From a checkpoint of a small transformer trained on Wikipedia.
Size: width 128, 4 heads of 32, MLP 512 GELU, vocabulary 8192, 4.67M parameters.
Each number is 128 + 32 x the weight over its row's rms, rounded and kept within 0 to 255. Layers, rows and columns count from 0. Numbers have three digits each. The size before them is the row's rms in percent of the matrix's.

# layer 9 MLP down (transposed), 512x128, rms 0.273, rows 452-511, columns 64-127
103:152080113164171142099155145120119116144093000118102129128119129164174095154153123114144095160133084095098121102039154128125142097102110154075121123105126238112095069051077127154124090154158090
104:144106114095118173222142095121148147098171143133139112185122193093135122130115181119097199097166170093117191085169189174132076148146165123088145102180130075125143167054108114100104139142085191
096:159137133114101149154090135106126156155105145137093148108156117128181191151084117120136135187085126083119082177148127059148137178151163154155132148156157143081172099086131126144149103109171154
104:111165105106176141098181104121111096118180092179096125067130101126151110136150109125116154129174097109163155124058172179086136167139115109158140137127079115122157163102132069218138156176090102
093:146139139126099123111096104170113101163167167071134068099138152141153126127144118127137164177076117138150135152138156096197124099144115132177113132102169107144115103078190126219091083125144034
101:175094145119089101142118111079074167118109136141131112104094125111123143119149102151155126121095125167131105051153100073133117119144143209156108121147171164148086154141112145135115071094107139
107:156150101125108111114122193132172124118170112152104145164200140164139116146123102161134165130146066128100119145120112125081145092122152186120060080113113167109179196138154116154227032155128103
096:094134125112160114153087114135092174130080118126148125072162167111178140160046092126113150196078131122129135119183125155128084092131082166102132123112174166111160128145149188105164126133109099
102:103074125125161118167099078194073066135132121119097162115140189158165113115130156085127096114131190075146102211127138124166070184118129143152144161153115166089138094113149139101126108111133143
111:133123143152124096087092053152135091138131143197166153066118171127175154158073134112158169193124144150067169135164161158116166077098178159165121081125134153184097133122112129163084109074103085
101:155114093183107170138077166131096179145067159214114154216087074098139120118135134112148165116154107155141126141093102096141153100108087119094154130119064139128134162137129131185100149105171142
090:198157097113118121134138175158111151154155135146119103091160105121104162103081171133096122157129086168174086118165164139139115117131120162131089122120156063214094080087097083160157120181095187
090:094131182136124155102133127188149137122145132119094150127158082125103128114164149127127164082159131081094162112084142111160096119108167125168129083164173181079159166109194158136145195114091114
094:132119113112148149119088114124142144061172188139138085113118154159119166137100167116115072070141166160125087123143131118179137084060090098100168098186071083136139139158128176142180140147140086
106:062139148139139127135139148160174181116148131129122141083110161148168138135158145090164137096089151049138120155146172139127148129105092130113153101078111112181177141085173120135149126122128103
106:102168083195106106151121123122174155103137172104164098167078119128166051142130168163112112120105065100170167088128118110104123122142160083065101142094097088167081110100175101068106087116104163
097:117137093055098117097173155164136090190059140199108133114202102138120134111127129095116132176165130104182166136111130132106142161115126128138064149122136102138148135111115049148128069093102105
101:066149086143175128091103157147083139153172117115140072124093151150206143158170115150192066115098147124123145154159127127138165125111087167164191179129142097097131144131188152066109083148116151
101:117105168059160147126146109158089085192164057100106123137097150049134052125147172095184131111125178148153164105137148147188141094101091141138099094162104139114150177102089136118116135118132111
105:143116120197149147107129187156085088136141156054130075200105084054140072111156065134103083083135129105152114066159149096143146115077128108106167105130097128153078171121134175132138120105133138
094:125198163123124110112155145120105105147133119154090151123129070157081149103092168151161156153191161154116131111165081046156113129097115121147106170122167067131124150114169178094111088100062118
105:117114160121072111103108114087143107129109111091163087134125146131138157121151143124129146122078150131032062175161154071144118113121139103107113109179174172208137118144124147137172180151128142
110:125152095130138151110141128097059088155113126084111135156194091139122122125100143162122068140109233165140154125120137103151113108151104121161093177133135149127118112151164082144090169156108105
096:158112104144092136127175125085159115073131142112146107120106156104180111059165124135137169083091203133165163155129132162140096135113166142115093194125102141102171177122082122223138125096073133
084:163132137137083122150131113133095124118142124078153110119117121081064080178118160111138146196136137110169150116115104135092135157154055103110113116089128167133041067093083126137134143118107101
096:094111131121143113094173149152075172087122124142133164163157103175089114148198202127106084178142130102107151094117118094126087077094133084149124137105120111113142185173201150097128147137113121
096:156141120195114115160138082124092093106157117109144182142139114116058168133156080125126070115174091136126119080134175118146092148142129162118111125070078127135111120070123096107122130137109142
099:078141133113093160147065158097133103134163115105113108053125112156214066098070100158104184161118135105136116140107109150143069096118101107218175134156146175181198128165119158150131155119141078
088:166157104108178157083156134105075119134136144179116179126106119076163123154111153133101088130140109158079144115103105190096095163140137196113126099145167112080107144121123139130162113069106107
091:195067157103102091092152159184098170114204150119110117104126080127084096149086156089153117077115183195149084173063087123130136118089214086109150100158156121152156155128094102162157151083166126
084:100116106168113104099090145132104140158116115170163121124091083130100140160100153149142104113105135168126110121140104063065101115119165152061124120155170124070151125151179112099103123174123064
087:087165101143167109066134140085142180095128185154215161042058136151129181139099092167141155168071162103102135125109156131110165117058185115106151131123175174138146118135128166079111170164131076
091:153165115122079141131084126140088142156098190118160101161099063131124102094130067145105131147132110147116157174139122105130084091145157170087110117138165075132115235132121173111139113164137153
095:128163164116152108143174063154142097084083145161137101144123147137107097100034129155113162156156136212126141163091167067143123082120182179174166139052134101112125109119158103124095081095091124
104:114123125145110147071119123123108143117127140100137086153112124169096190184121194081110166063201065132085135156157086125155146126151139168147122138160156150108118134122135110153147115214148146
098:150114130125165166134146055067121137049107106125217123164093153114101141120142122161102104136118081134089095128094091126061144137153177136161097089127123101123154141122117082168154097126110143
097:101096121137171110152109109137158108138138162139158157130103193097122087173155106040157104123128139089120167191067091135091118094100092127146138086113176123191143168128128155089166215116133116
107:076144100152101135112117106159141123095132128116099164104107147110167121187089118145116162166129118056143078127162116155120119170091056171145153123186187145145111222128113113174095114087131092
107:159184202067160156148193173113126094128143109185151140138142167043094172100143095103081142180121109141095102121113098132116116132118123123142128060174120140101162127109118103124147140117116070
103:146147135173134097104142134125124157038136133152096101122093165101116132153115044099163158102135187152141124154127109151140115108119108126108065154151155163123111117136170201152087138124100136
085:147130181059097122129173148108027114163139125098128087223126117095146120132082192100137119155176091131129140136079124138133125113135159149132194149129162091120109106171144140120148155174137116
105:109119106122115174141072152119149127191146098160109117144120107085114099117138108117112149186180114099091143180140152091140092150128146103115092119141167106153103079121118140094137139192170108
100:090179136191116210159181127148180122180100119178164155107116151112123162120136139159145122044209130072139174105159137081124133195150131123143165109142113167100078126127155117168150179143090146
121:098088057096119090121131076107112118077172157092130097153160133215084155146143155132175110164149096115102110153164168120158168164086124112109134104154167174130138148107192116125136093176115114
091:051131146113168152146121068118113099118109182184150118168142129138094157142180166175113117121096143125156118141127162124145207091120109115078154150179106064129140186084117080133118135146145168
100:092112113129107131085111154122133130058126061144151153168155059143129185134135132178159163081151118171143138148149150048112177091111134121115156150094114140113112119118160075174141126095154071
109:073104171097120138132185149136155101131103097122120140168192121181155190117111185159123115185129140171167155115066189099145150137068151101065114150161097171110143145174158183098121184102120077
096:158116107139172120158114103131123074107119164131065126201104081173111142148124088064142110103202119194127182135089120094132161066089117111135114122108144088088123176149204218152166168088124119
088:108106136176116170187101107126060133160115129027159131156159156159148108090136137141080116093107072096145103135162090133184118124176086112110120141109152158061150147063111139165156125147119121
105:177157155151151163124156096133158176126103149143148101127104126073142155136180177186191096105141139100183128149116094134127117111071139157214172106132100183162137089151139108137165152053119086
099:130124137121131169151119108171123137093156202124199136143048127110101166096174056163102119132113156139142100157154102158122102136147132172094105175095109124165146165110138131129143123128098138
099:121117078139156161107188140080132149116145093138103092094130090112168077116214155154160126166134090129120119149091154129133129097092135146145149104103105168117116161144088190144115165173208095
096:096148104086105152177118122090161138200132112097177138103130064141178100068178143175111186104160087105112144135159103130125109102125152135123071114140084204135089098138154111102198109125119130
098:169138127108218095137126144137162147124122159127118123093110133107109136175175149087068104177106121078129120078126108148165187172089054116145090125169087122151169162112142108124100135093107074
089:108063163134067149117129130065118102111084082086134130086173154113158179125104117139113222094179156142106145113174176113138094119155117160139091170132139113092117116170104149139155079121114103
099:122111092158130098107153101132129133073112117092136155132070117148198136090168122124141167181152104153136115167105133109092143133182126211123129075105149160156153210128133162142046121106165128
104:131150115124142089100119094170115130130128162161158123215113124046104096119109144114122227118167128104142131130120139148145109106136131156108126151174075146138133159090150029114130156144159117
106:171137164122113143104112149119101128165140066178126090140089087143133184112161090168149096149159149095063181102113146135158114170117111080088059119169164151065115227163146106098140131098188202
101:095177109126156155094052108094140136138090118090129071103072103109194117099134106099119159112139146154118151146116087119095113170090085129103115091109074070185133169084131131190145150128150084
091:192141109123137131139127184110133164091113106139141134159093205113152129088112139121122042087121113095131115083197068083097142107134129152129106115131133193154166160119128122140164087123183182
# layer 9 MLP up, 512x128, rms 0.26, rows 453-511, columns 64-127
101:139138093067130107091121147126152172186134138156094126131118117156090117189123155150104051136200173144137055137155093098114171049111164146147165128127156107081121142092098176144145087086193141
105:136181074173150149114155146173216086155154135072199146138177170121140177143147174148096187090165097121114145162123078111113094099163079129171104127145169149166125083130113140142103097133178120
099:104175123097134148119161120080169160128207134170128125117137072121143144093134214108163136063104089145166166139061132061122137176132108125125148137094140152153108088107146114150102158117118163
095:133144180094130148126161169086123167147080111153171116105069153125119106144099083146113144165154061178160130173098118184082102171188156127086169151123127114140135119146147142060145160094096117
103:136162138137139157115165115128132175113140139075139133083112185160139134133138109130122185143159090182108117137157129124141036193083106117189108139129120052118148136156143107121169133118136114
100:105084141179101160145124091155140151220168166120139138184119115157139127085092102112093171112094128154101167119110085100160188140093153114154058100152113140124076145115104143146084095078166138
104:116162131062196140111146112203171121124104075167116121146115130118126113156156083087152067131153100139171142136161104089123186117135111142137173079108120123070116103082068122161125104083149119
096:144105160098128160202176180113154154100114110151117093139135112160164143199085135121134164107107098172158119175135143177150184089146141120180167041151103092128098152134128179150122145124138109
098:121128100141126192159140156121177134103102082095090073131146131096067187107176112118122111087065067099131103129033093103106144174134096131118117114102124195082132090064170154087144167117146106
102:169109139152113166102196206114118185124148181204096124120147096151159156110097115167138117080138124123130148099159109187109148127099143131179130133164139082106154086148072126086158084125132099
095:118176135108132131103188076116113154137137132105132140148084165116172141118119138038155156113113157107140178148132058134153121128121142145177148110086140165115116152084167142133067101127208139
098:130120098107172175132152145102135165137101099162118063143100113149162118086164114100149129127091162210151120119106073209092174111155144095116072097097103207113134134115148161157115143160089080
090:064102115151128121164129158114165128110057057149120138184123073093119084131123127168120088174158106094168138105173146157128166200231213126128090107107135147165074094062100123088129047118114128
102:137128137143129173186138147129076067154067132164097148120128126100120091111085205140145122113157105092098147147134102104106193077052148088095166130128068146161135174128077168074131080162137099
107:138116142172045122107074141111136175082075143128081111166131175115141141114102148075094204130098169131162076200067132094165126125129110113149085163128151148106138176145097142172121115168116116
093:155108147015140118150120101142141155162137100103143107093053162091095125075119128112149096150152114121125133184185110121091122159142123116143123141128073169142228125144156174088082116183157102
105:164125162108120192102114135111110099167092072145084086133114058155160156121126141167106100078110094150132129117112108112169089176159177148088172175094137066123123118106036088137153130130154134
095:122141169135150139083080190141116125159212109131148148204111129121109143170122133174151145142217105144138057158134116110118078169108168129173104135165034096124120102089151105126151161154156112
103:168176142123139128182153133172189127098145088095138111114117064154181073157066080121118065077142098082059121127095138157121081134138121104135140128178178139156166101111090127115119109112160135
097:144129116087143165149138119202138126148142120131115170138100143119176090124137122136135117117086183152213111119138138181158154090149227179172116132118170092134125123074123081085138136161111119
106:097138148112116189151138125130162105125073125159113162113145067123106094126118119145118151141130157110141079121130192112111160124108140096150081162162173176136150112128086114157153146155123123
106:147121143123102158192135134133106128111103136188108170154152150097110157184130129155173119113167107087128150100121091074127186081130090093170116097171149082053109106127163080163115120162073119
093:096131152105159142083167125121138071107103076146158140135157164125138098169128120163095103096122100029111127121171148173121040137149103084131172117173114164092101105112134134094114123137134099
095:065115086128139120120083184104125113181114119163154163158120117136179129017138125134072090158112095160092069120139127127098150145061193143139113095126122103153136200096161157148154083100152160
098:130133181148116126126141111160113167151139113136093110131122219119150124087125131162167191138140158167168109124139164121146084090150159185155136100146146131146185123142136141141096185117158075
096:126152184129116180132079127112162126080119117180120196145158090112095140097146118093148130132115152188145082103164120193168108140139063110105076143087103100133171107102154085177121153118133145
102:085058098123159144159071144100139186124125128182151179140165110173131096127106139142175160091171119202186140158070078108088122103099107099131182138112130139125097145131122144139068127093149116
101:135089132117128124185074072088088165087140108114133147126139108145073103119128128129090148129124137094140094186152169165141149130106160093137113149123080187131167163124153176169131131166110136
099:104139095092105123116071134119119137138122095089134095170095132134125148120117136116158159134149146114166124128147153060135137071204138115138117127062126139149103132120168163124072142162150128
091:103194142124118188174174080143104095120150134099160179159108128177149118199150083146109109089111118081114151112136132167111137137166193122168076090128165167177148068111091108078154153097127074
096:136136107158130091124122147154143080139145118096138114178144143127114096111168175115092102157160095121165083148086106163094059144147053143157188124115100173139104137104110101147167129111152177
097:170179127099166171116096113147160172078112104111165131135159115178122172149076106060114144132147093133127120089142096088143066109152145093196145102129192130124104156135168104108103127125151117
100:158102104095096135095151158138091114049113082150120090111188109104107091117177162113093120085147131143097164111138150198087131136112148190085116120191146140144151097067077140083173151129127123
104:150101170046131113154031116124120142099107139152099117101141151129163116081176172119131136128132127114109114141129095136106113155125104072119186106107087139109125081155171165099144091175060111
092:114101105137141162152214131119123121164120128184142173124098076173144104159143131079138151154145079106165175167107142100104193141125113149160100153131133109130041131115139094181135108132130084
099:135177130146162127122123117150063103092110065169177088139176127194163086144169138158133157151120124152109073179133145139138118125136190142129096127160132124170168103109191066143144068105111078
103:127139099127145109147170170086077230162095135112106055127088102164114151087135131108110111113098093156130174130171105122102116097191170105166107139082085118113128093107146116092108141145111120
097:157143094206117171161131096076166159103088166087064137137129166206148145136096115165109093162151132122115187184172117102118098139120116101183135119104085157104153102063122148137074155161157081
107:144173123168105137121088183120118088170124103130085146128111113237106113110133105168126142125133150066174091155125079180139129155166136146109096156138096102120093044184144166149121157102079150
087:134125145182148116145137101186147110115140075125115174100114174138154171084113076154134149115064124127128161067164172165165136165097122150143142172177103136139139211106104135144140137081079038
097:118140118156131176101119134108153130129117121017096084153158110130089102128170113182155170125091099169158165141097140179115177080087108075180061097153118062125123086092086128146108167078140077
106:151129186133160150123143172105144106127093154111075100157138166127165134072075106148084152119125121123179170164139126125073086118153191146140154081092155157105100134129127166055125134127102094
109:116142215114112070111165121125171146126092174112150141143127147111111151152119098121102106143130079112102100143113087141113103125136200095153074152076159120098145156127173148177104108100108125
108:080149110117118120045127044158077142193099154149110062146118115132186152173077130115142101088118100093134113153142089107103093110153147134072119128139191116106082155115055133106159148133117158
093:102097117148173135186155104131109094136119197138153132106117109127114056135097178100113098098096167060142066146071068165215146125142136130075117083141141127149185122141132126146146175181132148
100:130113167113060090117158101132117116198134059124141216092158173128141132133104098081170109176129072080145175149120115176131136140103135064119102159118144158160202167117079126093104151135068085
084:107129103101121069190117100082149153154089159168173139112139146172159073148127110127145153090125049134100123121128126096137103118081143164066153148171123139143200122098131134164135121157151128
086:114092073153101195126118137102166085161137173130184164098129113123123134175120096078116161196178127193222134158165178090160149122109167135091155110128077121143130132181105153124154154138162120
107:191057125105133167149168077155145130127124169114134075163138125130093123176133118198188129114106146094102070090100099188165085097084161167160127109121170110152112158171149180151164198147131127
101:129150149104099162095138113198189081085079186134149136160088152138112162127130135101095156127131107141146104110122104079104117134141149100147092115181153110099177151152073153104153131088088155
091:135144144095185111089099121149184142105104194141191118192143098157158160099133133119118122127130095085173124128150125119137126173191141074155142080169155105102202176134132121122152118174117148
093:178169108109149159133093154173160152136148155103129095139111171104072120147110091131119156117111142147137183106109177167111165122153136135173150148140089129170163123090128085126117154115188092
095:138183135173150138177154053147176180093166146152136113088078105115141155114087116092088132109169111106180122161152112085176069158119137104109113159088114113140194103124092090146155122076159134
091:150126217115133100089125119127119136047100078148122142165129163088103105116165135129137179129107112114138108094105143167144147118091136079078070191135162095136116089106196143148139149161075164
103:157043175130103162141104093153109092104112066127089136142205142075136107146117093113083077125128181167121101110105162122088145108156144136100072129165127119119108111117106101145116104080146134
105:121169151184144136160150132115083100094063123170104205161183156119178132077134119092103100076161092117136186152060098088128166168094187138107117104142124126127140118137082182129188143167057118
109:176167115151131152185113179133122160173097154180141133140140104155062153068113099166136096125146164092046122130098166148149141080157172121132095128137184119136149091190140113173149107150137097
100:165123114093119159078112123096170126184113136142103144101110118152140158129086038110149124104133172134131079105151136112082140164167175140109177154134056134129117120116130054139129203123116135
099:141102130136133113132134123109136165106105083070064145131157167149145156140127131087107137114125038150145106191109135050129151163112164110118139107170161132104107100156113139141140124095176093